Weights of a small transformer language model: tied embeddings, value embeddings.
Each number is 128 + 32 x the weight over its row's rms, rounded and kept within 0 to 255. Layers, rows and columns count from 0. Numbers have three digits each. The size before them is the row's rms in percent of the matrix's.

# q: layer 2 attention query, 256x256, rms 0.031, rows 141-240, columns 192-255
# k: layer 2 attention key, 256x256, rms 0.0311, rows 141-240, columns 192-255
q141 106:124137155062129194127092064136162098161082107136103168142103073173106113090127097096047185140110101136136130145141117161134098159069101135142076135109152070164173105145130112137104172098141078
k141 114:121090121193139104123144119122170098101111137155103114103206137082148111183116145226094105167134124152136104144184106060198109149170169108110158134127098125182120111074118109133144156134155151
q142 107:147154086091092112131173174097159115128125132130136129085155114165174149105081104100103133139093145123126132130161146156191146159152083113143136113119135162138129115110162083163130204135178157
k142 100:086085118151156152113104108114095090114137122082165142205104108138111142138108201132114114132143112141155087110058163108089118049109152166078053144074117117116150126121097187102164118174057124
q143 103:119082157142129128097156180157164131100080151180119156110114101078117135170143063119206140079154143155142160119169112097149129175146081128165155130186131126127208149081063056194083122144079088
k143 108:087151118082097135171178119113107113143127109149122131098118105070187147108129140087141125142110138134140071117136126173215149139137027049143136137119153128121180118155210179108116151071162120
q144 106:149149122149113175125216119124136147101085084129170144167079176187069096155108117146186178143160090100100116190082144126147132074149144099172113152139100194152144148130161160097120142102106105
k144 099:172149136090100124160121159101116156127160168153091153109138144082091139102114142077127121090121145152155127088143109146125180108159138159142163060108155098075182128125120125082131146106117131
q145 107:140120165148218117101111129122128099128100098122150093135150061138139126154135153150162136147120195095089082103138182086121141167109102142174121127225100125187142131132145106145146077139091182
k145 112:149158116145074160169127136123141139082103162111115125090047154142072169088164154106156126202160086135121161175057136130134195096166145131171085150124126169104115115146106128085104113120173072
q146 093:141142115160130090077081121171157140127118167155111145139200169117136135128066172135121092171090094122104148200088096110133101087127154168119187094127164104074138076110151115126109057113140108
k146 095:127117080160090148111155104165124133137240158128119143175103143093208136103120139127116115129122158085164105076111141117141146118143133119074113065195063079157152080155095142132122153122128122
q147 110:131106149095127159141103165082110115099143105108104104158155144232041099144089121074156132129091090156093195159122149133144093113105110111116097153104148140167054223088123128142170163095162146
k147 111:160109124181115123074095162132115168138143120181126163150185118079170150140089151154153158162140129065172069117125132105068132083129138107130180113104106138117133117107162044118131133103087145
q148 093:129161125073124096158102099072125072153180082175123093141100129139145122086180122147119116096176103134164160101086148145112108155140108105122130150153104138132133086142114098202135088119104097
k148 111:094160079124122137143105095171080188063055173172150100136104137141127154100098155099092102101150110145103153133156164114140138124122183111126098049111144186129143101100112139123140124105089095
q149 112:139075130143142157140126144073120069214177087129121129188130105110138134164128080107172175135167143065115153118154101110045126098076049150134133132104122092165154146135132129063105111174177113
k149 090:140195158126191122144077171073101116140175159112089121139113155109146085169125118114088091114121106216132155145100206132132079043151129195122165087178110178067113125135165132161182133124112145
q150 104:067075113099165147142097130144131097137131104063133165127132132095090116116152152163135227038121168128085161091166155082104149141035135153078066146133166131120132174059134103081123079135127124
k150 104:116161129164121167117160110134141170099187104077139130165096139090162117105125111111123072131110123155120091071072074078130172068163155059097128096172081140087136116213103174087142178155135170
q151 097:150163095150150175191105210141131107146114145178112120142105141180150148089140106152141174126169128093149149133151104163105087136165118137120137132138128130141125140045149097131111119159122091
k151 106:143095097088153131146110184124129156092111145100130103085099127109109075146117156092140132095149183123157119045108070111155182121121100049091070071109158117141106192100087118141073144158111079
q152 108:075128129108093206137110128121145052083127124160117117079110144155127106110126100089107144168167167151149095097115141090107151122120120175127145132143118112152114163125095070103135150064069105
k152 119:135107083213076108150154176170117125123114138107128052086141146112151091156181134116145117145077199136122136095147136125121186096152128048114146128135071153128139165157122136097101137191114178
q153 113:131088145103166168103170113056086162149138130083134153167138053152114160108141187177091105111150087153131148100059151122075109131036137147196092127127115124133119153124133152154118067109214090
k153 096:156136152108174111178127121117123139132129112142111181117132087073146125136151108125081118124137130055115121112161102146038100082123095197142139106170140123112161176114137144063117061137120111
q154 106:129136088068174117151172179144098142111153143105163087152088176116127148111157166139138151175132033116138136137155098183169149150147144149109115145146097064106110081137067114185127105062125174
k154 105:098135166169170129101088147101149149099063085175136111202150124095127120134132145129132162138101084149152081145138108128100100138153145115168154118128117091155135175144052083142044163130154097
q155 110:159098093095155171157091145132129098115123133139135132075103116115148136111100133091184078039103158151085106068096175097186151110104115105144141128023175117150154148163189111089155203107108136
k155 106:081142126133079134132096148140152141176133142090123130137107166117172176093146140153095127147105067104121164150095100148149082118137146177117081162176142142088063060140072130155158082105130163
q156 103:184151140118098121169176186117082103116150114155151167120115119137138158164130163122156103195095090131222168141142140086137152189108101102175082126165057174171100142072114137115141136121118138
k156 105:084115158169157139128100112164113135127148149127176120143079083102130097136105174120196121162146097097113138134098111156185165090141120164117048170109154131155189171118081071087131132144142120
q157 106:163108116068170149099117171057119124107114136093176113137152153166124093146171134111158086128123142075143118123157214094098142175105084128157148107149067163087052141118122128155142089155104176
k157 097:085173164128095204117167122142147156067064172137102160122072105082083145138125101056177121104108109091191126124200071123121091136107145098155120100158101136098121133137079113158120091141148150
q158 103:168095151095106141088125128140163159166108132076128158135113105128156145158103097088095192138151121105111221082068121146089159162122084136062194165178127139027124150181145110168135128162134142
k158 108:138088156115088125139080169177078116147121114179135144097126143180137111112196150155153144145186083123131104132085136130141142116047145123091115140139128057153152186135126162105124122147125121
q159 107:115153047128147040102158115152125143134135072120146195159096157137110152161128148158131118130113113150128148096196091145164147111094125203157134081112135138136101108127118132097120122096085046
k159 106:118056147123145160138108070129113104110102112113115113115137171085165134131136195069105189087113138122142192122106181099059069175147106181108187140159182092143158150091141137126143054143122104
q160 101:134184154088139077116059109111154140135130150146113095107108134142113196144143121108126137076098205126124114180117113117089112104183134124110175127163062132154128154035129146100112169168153151
k160 103:176120138120150111092086130165103100177215112192156176158109158150128143115070108170078110100133118079087120104092121164110142121145119160073118183133118176204139148138079121067058146126133160
q161 110:125176095148133164083199084105100128102117097100141126100141113109117164151092137165136180198159119076152139164168170166147088156114149108172164105155116136153158205101145065047143129130148121
k161 098:102077161189154108124217119140165089173042080157139090123143154190146141180130178164143160117174078100115125120176110119087112149106138140126099065178113094107117167096068119144090106144115133
q162 099:178198047208098131110151125132153118130109110084124140119142123131162162105136127150097167135165075151146139127116123091142132084131126139117190130123077168196137165103070188104113127125089144
k162 128:125182098143110099135177044147167155140140134090106162134122105097164176125177113143124129106166084129093152122165115123084093130189142134102116119092117119098128114124134151099128105162094111
q163 106:126137104147157121101122091142124173162097132164167142143145157080150133159097082164114216066098081081100145119148110125122167197139135142144139109128089095157188176173172124100169069085108112
k163 097:090131165140145137115084182192138133122115081099153088100039190062152064152145153168123131089166143133122089111140108164131106133150173101065126155145074163160110138134091125092153138216119076
q164 105:092113200092138158198071114125128099122097137186066106064169102080161088127110143155139132110149101138165126131200158124109061135119155149099175152095168158099134130165222112145168137115157146
k164 102:128196130119184129153055137117128153108125152131164131210129138151130223115114118148082126174161141081155106124132075124173180099086115112146131094154142188162088116086149144172161170108109163
q165 106:124106101112145124112106164165169131091154148130086124127141098173098112125143084116135110113075135182106118114108143100134129145115147111107128101089146041107155141100142147042137111177109162
k165 106:144131194138153123167111159087139128122159129171136101032126093186144087156162128147161099105059172124185119139102085125154075090103140121184110190156188179102137126093158167194148156141135142
q166 109:114150149131146165062215071122110114177152091089128179160119130062122163152100121125149138122126087130165122109158099124117115183133135194114131155151090140125138088187107159110154109169146071
k166 146:114177114136111086118160071115176182141189109152128138158153114082156168108124105180109142135126050105103141151147180142114114130187156188137138110098096126125144123140140138144109102102151125
q167 096:102150145138127150111176104125116107199113083120167083170115104107140085112107121105119108128137141063143125129118113144175206196066167129096110110180136096144180106210082084138124111136156127
k167 104:159130089152116157133145109082180116116110164173099092107083151188088201179146125121177197113120118077122125141187114168146159077140132094159120091096134115176090168168140159138117166158144163
q168 103:154083124093161116090092119101170160102121132127156175135090136098102119147169125085078173114133115095143086189163142123102166161135117178148117069127095150130146129180138104120159088110125089
k168 103:137110107150160157083135132136156112101089179071139142101111112179099167164159191219121184134109051140129179108067179108116130171174154179107106112143100141155152112128090091155125123125144155
q169 098:162119166067154111151141111133111149105180142174126139128119139042103155135149081146173155128143207115145114113113147094132154143145185059149105112119143131171128210111151144162165208140089110
k169 096:125128062144148062050096202042142106127201090077151165107117169163116124113107164099146123132156060162131114131131176090149102115044116177106141128149110133174121141164124061135098073124128126
q170 097:135109131111128038127124188092078132053114081103125099139155142159078151143137129108144107179103151089090087097110027069122114081145105094125164182104076141120082103145120163117124158185191118
k170 103:143090169135072177088085159154120117145156169169112090139066103188096161081157150092133095138155110148157153117141086094130159080175109084093094121167151104097135192152112145140091177110172116
q171 101:138132131124162102083108114178102129111097145113109185113127183120161146206103162142140112184098216128133144137116156091140130130101126124143122131095105119146146132167031127150174057159179098
k171 104:165117185143097107068106103112153154166121151143142140245141156081179105104201146142103115135126093137108158083156151214132198140131134106167100102135117097111167093175106078050090093151134072
q172 105:190228139147090184105155062110133150136136171125158181070128147133146116186083071147209094114093146107140119106130130107075102103153184135116101122142170094096055144164138173103163141081219139
k172 104:097143184095169109108161115145135139111161154103104179148141134155116143146121103104171075125190126125094155121192041073170106181194116145096107135058142132072139134105118169083143131101130105
q173 100:114103090181113167124151134135123121142056132103120111196093143106124101145138152121177166175108128150184155131137150089092113128171162082092066130097204125153143122130160114134086135161184080
k173 103:122107132127114139146160122075105109188084082157083064125150115153123034193114052119136078148096141103128165110138118105109136132105087082108163086183131086109147111140141205179089146080146132
q174 107:095104088084119130120110178117108161159115137115126099122071119116095125100117095147134134155087169155187100132052103093115114078106048113126175142156121150109116123088152154122129162205120106
k174 120:101108149117155135149106194122076124134087122132176112209155118174113110120111080121164099166126105109191153108132115137118088075146086089124102149193097112073120114082161104163158165071122093
q175 106:179082174154143139152114127145184178128159073135129112061117158151141139130134136111167167110132177136117131123120110144134167169134160137119131169091106087155114136119102191202086145172147088
k175 100:155146151124158123120151082085144146124110131101144159166147128090139225067191127154171184161120087132107167148148156152123140158145155163101144139047109110126097145096136181133119080099130139
q176 101:114139162130149169132155108147116129129166138132229132190127161176139089099160173079101123152140076100104104167154122161143147191125131132144109161175163197139121072140142120138189134087116166
k176 094:177117125162133144112104169129138168103099155135109080114100078145154149151132147167091194135103136189094106096119167137135165105107112116113121099164137193091157181148148180114163174134163133
q177 099:091135123103145079137178121024074109138101105095147138109154099143123111132145096154101157054157179122107128140109126136105175161142204114071175122169142110102173073122133055080111134146096100
k177 109:139140142099150137071179117186176134178173084129046177111149129136132132141124123173148145121069080133122128150115118141083122133135166081150083122095165174133116098144157116163082101097092101
q178 101:138125122160164127121141138158153143091086103160115175148188147138069099200124156123121147145126163034125154101099140101109161152126123083164159156155159052153155166164152060142168159183118116
k178 102:106084179172107152089044188197159129151131134149127147169130200101152139185099154141133090113098167153143080127144092162095123176066137124125110116090072098112121082173156079117108131120139117
q179 098:146183144096085106123092151149121102102121093136142075101133114131133142084186117086169092190166133110126127148127120124079167127120117117162173072172131197127130154117113138091121133117140150
k179 092:148127144178138088093131123139105101144121155142198090090159155147208160181191134152068182139125089094170101142134141114054149165146132094198176125086118174146160136195211121124146113082115161
q180 095:143107100113064106121140111117126180116091136157137181163204092119148134116116126104208101224148126162101087132119206127163147125182128102111072192176133069092115092193130100118124125160133093
k180 098:164164120104118126100179101140176109156114107133099129107156140089144177188158116098146128078149109143095158098195115076131166131150106083106072150094117097099119078136134161069139082137103115
q181 097:139100157130152158126099112087152116148062155127113149113109124119127087123165152117058149141157118176155091152160138111074154165133157157127123081145052129127199128142165181127134123123156109
k181 096:090137118093160085146122155166042112150132099149091121134126096103109133110094133072060065131107104136173135183128090123132129065151140110078150109164130137124100163146152090119120138107132149
q182 101:137090129119120134101109093130130147112131115115123139082101176121121083167170107182172080120114121091120095146146127131126107119045156169125105088164089167126116147161130131077173202168163107
k182 096:107090123137130105068106149128069103094174190124105130106136081162145116090059093100167109109166161118130131090058096093131131125136137143137088077158135160101106068096140131102126092113092125
q183 095:187108090148124171161145138116163142117128075146125173140144065135127158166095145142133119112145154152119126104169107118167111115108131135136086183096178155175100167107114090140150131117159169
k183 097:108182151137151124116101078127164147151137133097143128120065083120121128139163146193094093120153146132130179169092084126116122119151106143143134138114146110093167102165076138073132173132209115
q184 092:178097119046129134142148126127135152159097151152114045107121060105155096152123098135173162100095126123122141142130123136110141125109101136099093183200149129123103122151068131123140052095098145
k184 088:120106109091161105094154139139173170181105163172177125121115127110144166146162103090143125158141069100158104100145176116098129145158162071155211127141173162165088169120125119090135118157178081
q185 096:108124106099115098164146102086053067107153152054124066092126120105172136165131094159098139132170124111080135064144144163121109172129144142139202124154130131105092123136109153180133130149193115
k185 091:103104136188101159032088145122139124117112145129089172065189122132096173143126147179182100094095079145157128205197203122165159085164135129053080129143190097161089127071141099105127154124106151
q186 095:132099120113126109138085073107176118099161139127139123091132134145110120079142129114211112085050089130127128082117162129128125129152122126091154157113171195107134208138125078171067058139073142
k186 097:120148145154144115101164137101089117098117174053168193114110134162166096130095087104093109064099155114101120163106133087120096132120148135139116100108125073119125121127148135133159125065152126
q187 095:137141091150146096151082192150132121136180146132045112126121099180170120103141115131081139078109087114131107113169111164129115131153146146155078102144116130118136120107147105089166097117107134
k187 100:128156132129130110113130161140089099099086096170147097056098108118104110079148137109134087138138157138170066138143045141129193178079172092147107123102207158147110093051136039132102172150121165
q188 096:119198146119103116100174107181107122133133062137104125156125089109222164084142126112121093141124142041087089092108168101152170151169119111116130112192120061122144129138119138131146136103139144
k188 097:161058114184102126112107083117177118125111080144104153158155133104162154143083110130085121172148129142098126174074101102073144084097106126154148100057137078128189178115155145118154045160108131
q189 098:117150138135123173137100093092143056153146087106086151128131158116127140136079148154129171038091088088088122138122162152179159143117142141107169107136143062138166115139175057161125090157129089
k189 101:120107114093152084151118148217120134165073124133135127100112198122099133130155100157116104171153215108116103168088064087127128209081123080197097138117148114136113129116059110125111167086116131
q190 100:137079181101137095114111117131121110117073146155115147103107095123110108191120113105058133146123076171222133146083217134153131165132131087081138175100105122129107125127181102133164126103113161
k190 104:109121181153138137167128091088218116159145060092095152160145155100176108136125123075161119156116111096113088117197126089121135144178163175165118145125070095131125162169113161102151104131147172
q191 096:155088064164165120095204119137166134171138082126113164089138064123175118112124138157122123141130134150144117166140111176069114151120114110068109212016113114117148142127114112173153168123108153
k191 098:111114111157058136083123141140129123106080114148083035162163124149153135149124104112133112088130125130138130161104121135084144066161161139120102134104155119154106173098176148101067114178156112
q192 097:113130126121149123139153098128142141067099094136111103227144154138127130062167113077131121098150124155171088105057120132078101140135156187135161133103089151075184078159084118135043092139113147
k192 095:116099123090128163112135129080118160114102102114135083099116098156145129124114120154113134070161170186096164098144131104131123127102126071173131154194121107107092122143114138100061120131142186
q193 095:158180123091116155130159123083118122100171177123113108139032142090098089179104138111148115165133114092165163154183125143119089177130121129113122171109153148103122171140109166159090114148094115
k193 099:139111144113132113143067188079092085138137120129094128152101128137137135166105150090130080109127091166102136106148131155119142121153122080136127151104184142114208111112110073131208055172128154
q194 096:129108154121159118120082145146070129067169124117128089113109073060147133142111143115114107105117113115160117125151080099192172094118114158162084111163113128108164138132129152090155173091147131
k194 093:100164106142159134078162108144123095112129121142113161112146100089161184118195064216137167162164122144155095120082169061118176127112185108161175094149141126164094127114124093094151145110187132
q195 099:122109193128130111121117119110081153113154125135088156158095087134173109135113155130131149153132095183164159118082113127164155185155107087172104175135136142112131120085142103216119169099181129
k195 103:133135151159118155169136092142157120156101136144139083139087160067112088156110090146121183095180048081117137169175195130114124095114201183085115143133146142144112085099146186125152100140171121
q196 102:115135095166121170158123154170101132154105108096067142109138120094140165113103138084143100100171101098187064150158136091098131150084073138121178129160067088145143164146116110078112150092115126
k196 100:079168131153178138134099105170145148113114121092148125141135148120137134065114103153139151112133159162108167146149134127129138076165140131138102069130126150170144103166179110043151130152150104
q197 099:132163080101156154125092096149148069143121111098139147133073143078135093116160125174137084123110114168090122120125128108163098170106104172088174132068122112099143165087133137127137103102114126
k197 102:101094104116171142168106080145086195127098106189176093105144080156096180103127089104152115149153180111139144104085182162169146082097108121179182094184133110120119123129090126109116123157121153
q198 101:095154106155106122110102110118112150082159156143120168073116166128120084107112184127107178092119103142062087085155146123110081138099172132129132142125134150116122068181111095085170156094147115
k198 100:100123137107156106143123100092042111157147115103146163147140129108147113156150138167155124125116150133131066124136076153141172094129103085115073148097190121117101167120169124110121190163142117
q199 097:152119143085135141117134149155155116189145156088160140140139115065131137116151147141094153123132099095169166165155128135153129085129110113130153163158150122117115143125185111093085084125109167
k199 098:168074138118117104075178115095136066182144060109117099167150063187103106117094095154164075082168121103132171067127116130143115143141111159164200179090162205100121130189146084114157118104086147
q200 096:117093075113163155096145186126110102082156101111105126082102080117090097107089168100126167137147148112164111124122116172110133111049096140123140084138124175150089103117092103131123155068129103
k200 100:176080102160129103127158133143112125159128158088041136137094165140119129101116143152179127162145132150148151086098156121199142102096179095116111119105157121167127120137153130104180193187092102
q201 100:130121135134169118096125093124077121122133072155159161089164137105148132119134085067089166143115124150114094191150129148162081166060110114134153130092092112144119129085134127128164130060069128
k201 100:097137166124167066150159131149160132110199131167104061212119123116151128024162112159118124099138091124153111146140117185124126108117162144197156120078130137204147109123132123094083148142161083
q202 095:103150112170126147077122113110113111159088083139063096111124173105147148100079119119179134130135199099150129118115125136163152143104157140169150062090196078096137141115126116148132120101151082
k202 092:132133064121095187127127147124087135154127159125133155109153161127145159145132196143178155167102117112132131157199105162138153169125113120128100111115177109164137144144129086155128150083133087
q203 095:110143200141164158105150118177143102079118080128118155081126101170141123126208158152189125119123167108133154150106079151136083106112102084141148138140148103108130201112077101152134147127110151
k203 099:132132127103046061091135120113147158156160131152082114104140105063163147092160101155192152141150078140107101105113164162082123177167123186191116102056119073095102160183107106115127174129089126
q204 101:098145094112085103165161158135132098118116149130107139130190108095145135128120173166121171145130135067126180172153113115119109140176129139113154073148114108182137140116137118107127135134084119
k204 099:144143164108099080135147140160094118115114152147160173115083176091107122160153142193146088158131090158197132107194119143140133169093054114123145113204104122172134162158121156135099088118155155
q205 096:181084111127080095118123063115155101153188105084216114106093123147089207169114138166144120092125090083108151090092121128140115158125198117164117131124126135163140105088112140193122131170142132
k205 103:094093121110102186134077153117113051112152255126109097106155135152153086126099161091130159115136180126169108171142127153174106104159081141134096138168147118152151155151165124194137118168124109
q206 103:064123133112107137161107125110137119132136088137140105119107104108115094182148085151136078086140097153122225152103163203150134124132104083161123163158164144160123157158136134060157133133136075
k206 102:153027169086153164159149114187134129114122101228206155071063144130167142151167135181130122142108097129094126146121102138166102083113108187158163148106124134139121117131140128138117130135131161
q207 096:112121077132135146151113131143109142102089156068159167143125203102056131066164155154169102147080160134141094130136095160121167135140151096169165098039156130151132098139103108122169093119075118
k207 098:106129108170146112168149167145131071134164190124181104131164109128146110131130110171110117122168149104165151107148111129111138122143084108194101134172123131096117108155117075135139162141122160
q208 092:112138093157127092105112135100120152127088093167135129174126131098114150123195112123132170097130110145139106110079104108107146163143092136124066151080078153165184128134112087138150157114152152
k208 089:116094151160087160176153069125117078100155114171161069104132112121096189151132151133151121165123096180129096128156109165126134180122112111073149069147147128130115174176071115132121131125095088
q209 097:102136142118173117150087102179076092131115143088144106157126106092181123157135078147089118148149183138156121074101172098118153154113135165084121127144153171174090116148128155117154102125085047
k209 097:146127090164131077105119124102120116117143104097139163144198142126139113116140136143118156149139075114162165162148114148093117137116106129099138114136069112127157130096116127149197159111058128
q210 095:141118075121123141124130132101119093138108160142155147104134102162131169053165084121121148147124150117143156133176114147077141140122127066147139165199181118198152152143104183121095145153146124
k210 092:172146095134188136118104139123122155146114091160117155157140077112115095189087089088129152190166075134114106139140159113174137105149091110144085152090157194203099101116159180173195059168132120
q211 100:133175106143160153176081149093151174117070168148130110131111099112110125104114155159206103112098137107127107136109099158142124164120170141117144156161089099103142126042128153059115152156162140
k211 102:128157152154142156131175060170133122132144098105154149138132107152156120087151174122121151145166136117101161107124147172121054152137100086111154113132140112161165118101139077151167102244155115
q212 102:151149098130116082082148146123123113144113129106132122118115114135166133133122100121050147115140107149135118172154138132124142106130193121118156142131157086148105146143074099103119157161159157
k212 103:124132068178126154178099187142199158145174117119159081083148064187054063107150219105137100131120121143151087171111111124127156107101096063077106153101136170126134096148135101107150145085138144
q213 095:080076127094111121184127156150135123127085144100136129146102162113086115125063145118147103160117145153085170112118109121183117158149171115081121128095110062103122138139093135109125082147146145
k213 095:136146067109164113160108140134194153083112099142114093133140123135097127156056095145132156090078172085137117099086137116183114112167125117135122164072125122130101116110124091137096080109153091
q214 108:070167087122126151181153154108127152173083085159164067114073179167168128147090136168140142127102150148081103176102100149175178102131111123111087119137104100115093140137168113170110162158039157
k214 113:101128163058114140163074079127135192095187127107146144121133110117114142164120145112133092101107146126138096144170181105042109134136137100148106164141130155191111122089079171094100133105151094
q215 089:108064121165111190129087110232077133068091138159173100116171128142155079154121083164128193196129153117113145144083126047151167167103122144166147110163070151148134140172104144150187155104048076
k215 090:126164146135131131092133089083084074123160111056146154167187170096181164086104028135132141129096094081083082091088124116077187140150147173133140107133131135131133108173124157117120050113097076
q216 090:180066171115131076233113163123151076136125144139135156181142211128150074165119152131107072144136137103071179164167110155107107134128120189140101114137142117110158110108121147158101130167169130
k216 090:174092100123061199133142150148102090146152102143153100120135123139094139097102086139092149102106151074154076116114114102137172115181119127098158104111154137100113054125096137114132157128132178
q217 101:072148131140166159106165117038108107133111170164113153104094137146070132141138128082118114134217131116092101167104140124186164130128120154174117122138100129151157143153123117130123086176110102
k217 093:125133054101124084135074191140128129148224063128117093136120094148165112113163092112108122086028112089148131141123124159175122167106082127140077121163126146172039125123101142127099140074139216
q218 095:125132143100162166125129150115147141079117174158142172182133180158187096090086118154112152166167105117109173082143172089149125134111095141089088145122145117163087170097124110141110151120105121
k218 095:170135120133215128137135175098082153107127083132167129125106141109108138105119071126120189058099133052130098077076082104139143104052088122102150141122114149123153115085131101183121187084133163
q219 105:106165130131115103160087106079116122164078162151123118121086136101115124096192148132172123116136188107158150129114148132042108075113138166080140109091127117154082159120141201116129163085151154
k219 102:135126077111135099145115088061125121122119133125164177204138104099172100072064140109116151187128121104103153080169193133137061150176084132102181161138126072137167107167158038141146122112130173
q220 098:083081099138108145107125177153117122126078163132095103101138188123107137090090207156069212112160131116119063182137177135169076165148153124102120116193118165146161115172136087116137135154133080
k220 095:130140086135122120140123160124165128118131087130143128142125159165203113165170106157183142088132134155086132102129116139103113177147146173039119084143137122089176114111068092169142143114100093
q221 094:125099139162120115127084087144120080129174136142080135143114121143119131127133122093164108150168148114145133149122124133110138103108134151089117144137101070103041091157121151101102122120109093
k221 095:136093124099130132093117085171134115128139146114112187153185125160165135115140207120093137159124144141129110153144205129115141133158113116121143074073155209121119116188102174083123165094177105
q222 096:091140102098124097161127181112163139150097068160129116152119112140136118115128177142155125143138090135081095141057115125199158111143176085112179111166111152152103154105135134169130125124079139
k222 097:129215099143120175160073121110170173159140118076095089144131110121104152138135128182180163166148165138093146129099128145138071140125155128109075151160160081087127123114092128146123082160091083
q223 101:195119162059186136127122144146135117173137142099131137112146121103154130108040140085041096109132109128111178140133156109112100145101142111180106191151205146178134119156154133132042039152154140
k223 098:139144105112155131143127161147132142146151147115136135145107169119128144126084128137138172148165155097201093187137134133168154134076157176123189148100104082096090149124122109153170212121194108
q224 095:148120116158120121150139160127164106116078126164098083127142114165105082096058088050103151106116127132128089149106145139117180139136115107158104160180175141129095138135142114118098181100115126
k224 099:124117111150154163117137093180158141096169085188132156156132164107164196154127142108112158124113111164070076106096145107086128141127173069134161147078107085069089114150128120159112123084125091
q225 099:145141112147149077161116164136208136122140028106139124152075112158113110166161120131116096113101110113154146135162133168146118139177095144139146054127193152159098148145124171113144171105072118
k225 099:114141145182084204097140123139116132099094209151147116111140117142107097141127093107136116170114143080082112153077059053125109130089122094159104127095149141150183140160102126146087149171146153
q226 093:120157178169131127153105132156127196087181105114120134063105176160140151135119118144196166130148131083143106109116117078128158142112209180057130125167135132105197164076072139150156160143174149
k226 096:127092100127107107227122127097103025170090077083130116113109115105170178162174140153174135117084146149118121121120108164110120107101090123137109086104151159102144089069110108100087132092106101
q227 096:151126159154174160170149145139145056111112134150100114113106121105118125126131143141137118129129142098073097072154097113144173084125171154134163147151035115168178165137159137182122099157080180
k227 094:180114139111060070087109107136131105118150134122103128106111080076124175128033134139097125145092109139171122167147086130105136126145088106146100128123169134129127137167068159101155130146163163
q228 098:173130111100160124138119038186179119083141120149157152111148179138150148109113173176146102092151076082145106124140090110165122058156126196198117159113145118057165091150115145108139081142173126
k228 102:114086120107109172205157185136121147141094144148176086130139152093176131082099135058112111124104186123142128099117135081117153100143142121163092146161154160107091085112067125167071146094110114
q229 098:100136181109108156134116091122140185150139110108132101115143136088163115135097137192110106140119137167118122139149101192119150131110070202110177142104134180143157098163141110130095064132119179
k229 097:145121071125130138154134092129073138106106128158178125143137120147090099111066142097156113102191127119147163140078147157138156183121158132142081077114107147132108115117065163097097196148156121
q230 105:165121136108139118130116176168108140120132136231148177174136149110131134071129125145158117110098122107166137093093164169135149111115145130122105088090205112163139067114096116131094162132127160
k230 102:115088128144115083131166128091200097178123127152170122119155127138164139153107114125186107134093156189084136140084132112114120118115118112093134104117061134107116172125130157098181174190111109
q231 096:110115113081173145180147146071115092139131158117097133098160107102050125094145133149067126148160130086099121108125113114163154101161100039144125122138139151111112165128067130183123089143112102
k231 103:095142100161125114112137096167236149066129105099136134117059134111158160224144145124130132139137116091115127218125147174191135130122155181112107091131152099161122084146114097052135127082111135
q232 099:174087131089142129127114104127130143135135181122075153130099137118122119125108108117125123081172151156124099143132087124133090131117101086112138110145124118130106092175069093153134156121073113
k232 097:093098140094144123091158150161142095148132116133207104142136159112105145091098111095191085175122130146101163073082198193185117119187139130093090151156122167148097163119100081112154119122047174
q233 093:146163170186143061118126134089119083132163066158104136102148173149138158097166169150153160171123077159118125170143180155155128141095121132068090170022121147169075115180118154132144132136156179
k233 092:125144145122152104123142158074202069116082103140101162134133093134104113111148174143118136056146177103057125171127145147084134132126217179103128096151165118103126057151144140082152154165121135
q234 092:094135148195090090176123107110174120172175096156136110125133152131109100120125119157128144089184103110202126125116144146114134142159096133082052144117140062110176149158157128104070110149118145
k234 088:158198132062101121125219125185117091087106094096131191122140106138111152184143097168138125191105077118155115119145092080137167151129152096120134152112073111116120099139106154086097132122092135
q235 100:125127153101187089133154087119188150097128153112104099101069181135113134059163131128094133118165115213124104159107166111127130126117126139100119092158148077134085177110178150154125087133170164
k235 098:139129109084127123151120116134131131186127104169167111137132091150175163118162118072183146143095172150155089091145111158117075145122114122127137138123130122121139141135086128127158198139145142
q236 100:113156159170104115136119127123100098160123132164159158185159149179145153153088099183135177189138075132085209101121103091101116160115103112132150133117163165198150158145156203130176080126148138
k236 098:158179111112154139108139150159133087150081110084089158111108193162105134154105182088141135084111141103090130137161143168087107148101126189080176138130141166087134120198140141154160092135147157
q237 097:138123070170184135165108084119110075134119134113134131092082188198128147102176082131192122121104088103148129117148150079167104148126128146159175115159171163144074125158117105133218129198131130
k237 093:144178130104159123157115165120128158136108167083139105102145096136140169206143168133125139128137167111088157114127208106125126113139091109091114075102120140138169152155099141154129144181135101
q238 099:157176147169140166173147105111151078147126127091111142157173138102143128150138127119119134125131105127165100099145159082114097085168133067156182161156085157115102108092111128109174125112113119
k238 098:122111142059093120166144126117130162119083196142149098156158126078133132125181081070121067158134115107129074146056070161126123105164113176182120146144132062114088130082125110144144105173125183
q239 093:082104136098103158113178086152114168129083105146166142125136116153117056110113114091140117066133130109087104125157104130125112131103085089110124147131088140104189113124123139122094187096086175
k239 092:132084119117105123150147140093136150111141125172119111178123099120141147087182099169156163145114162111137108136072104134117117135170116117118141128140209126160212184058083094152128189077116113
q240 097:143100083149099169129142120150207207156150152076089160065094160069127122093112128124087167098088116109092144103116109115136150170098071162117101179148136122119124135126114162115106112120076139
k240 096:139097175142153192138136139130102157100078111116180139177139092200131110126113146105137183092054117143151109071112185127117109122159125100107122083099150090151174131140144091065162122122186140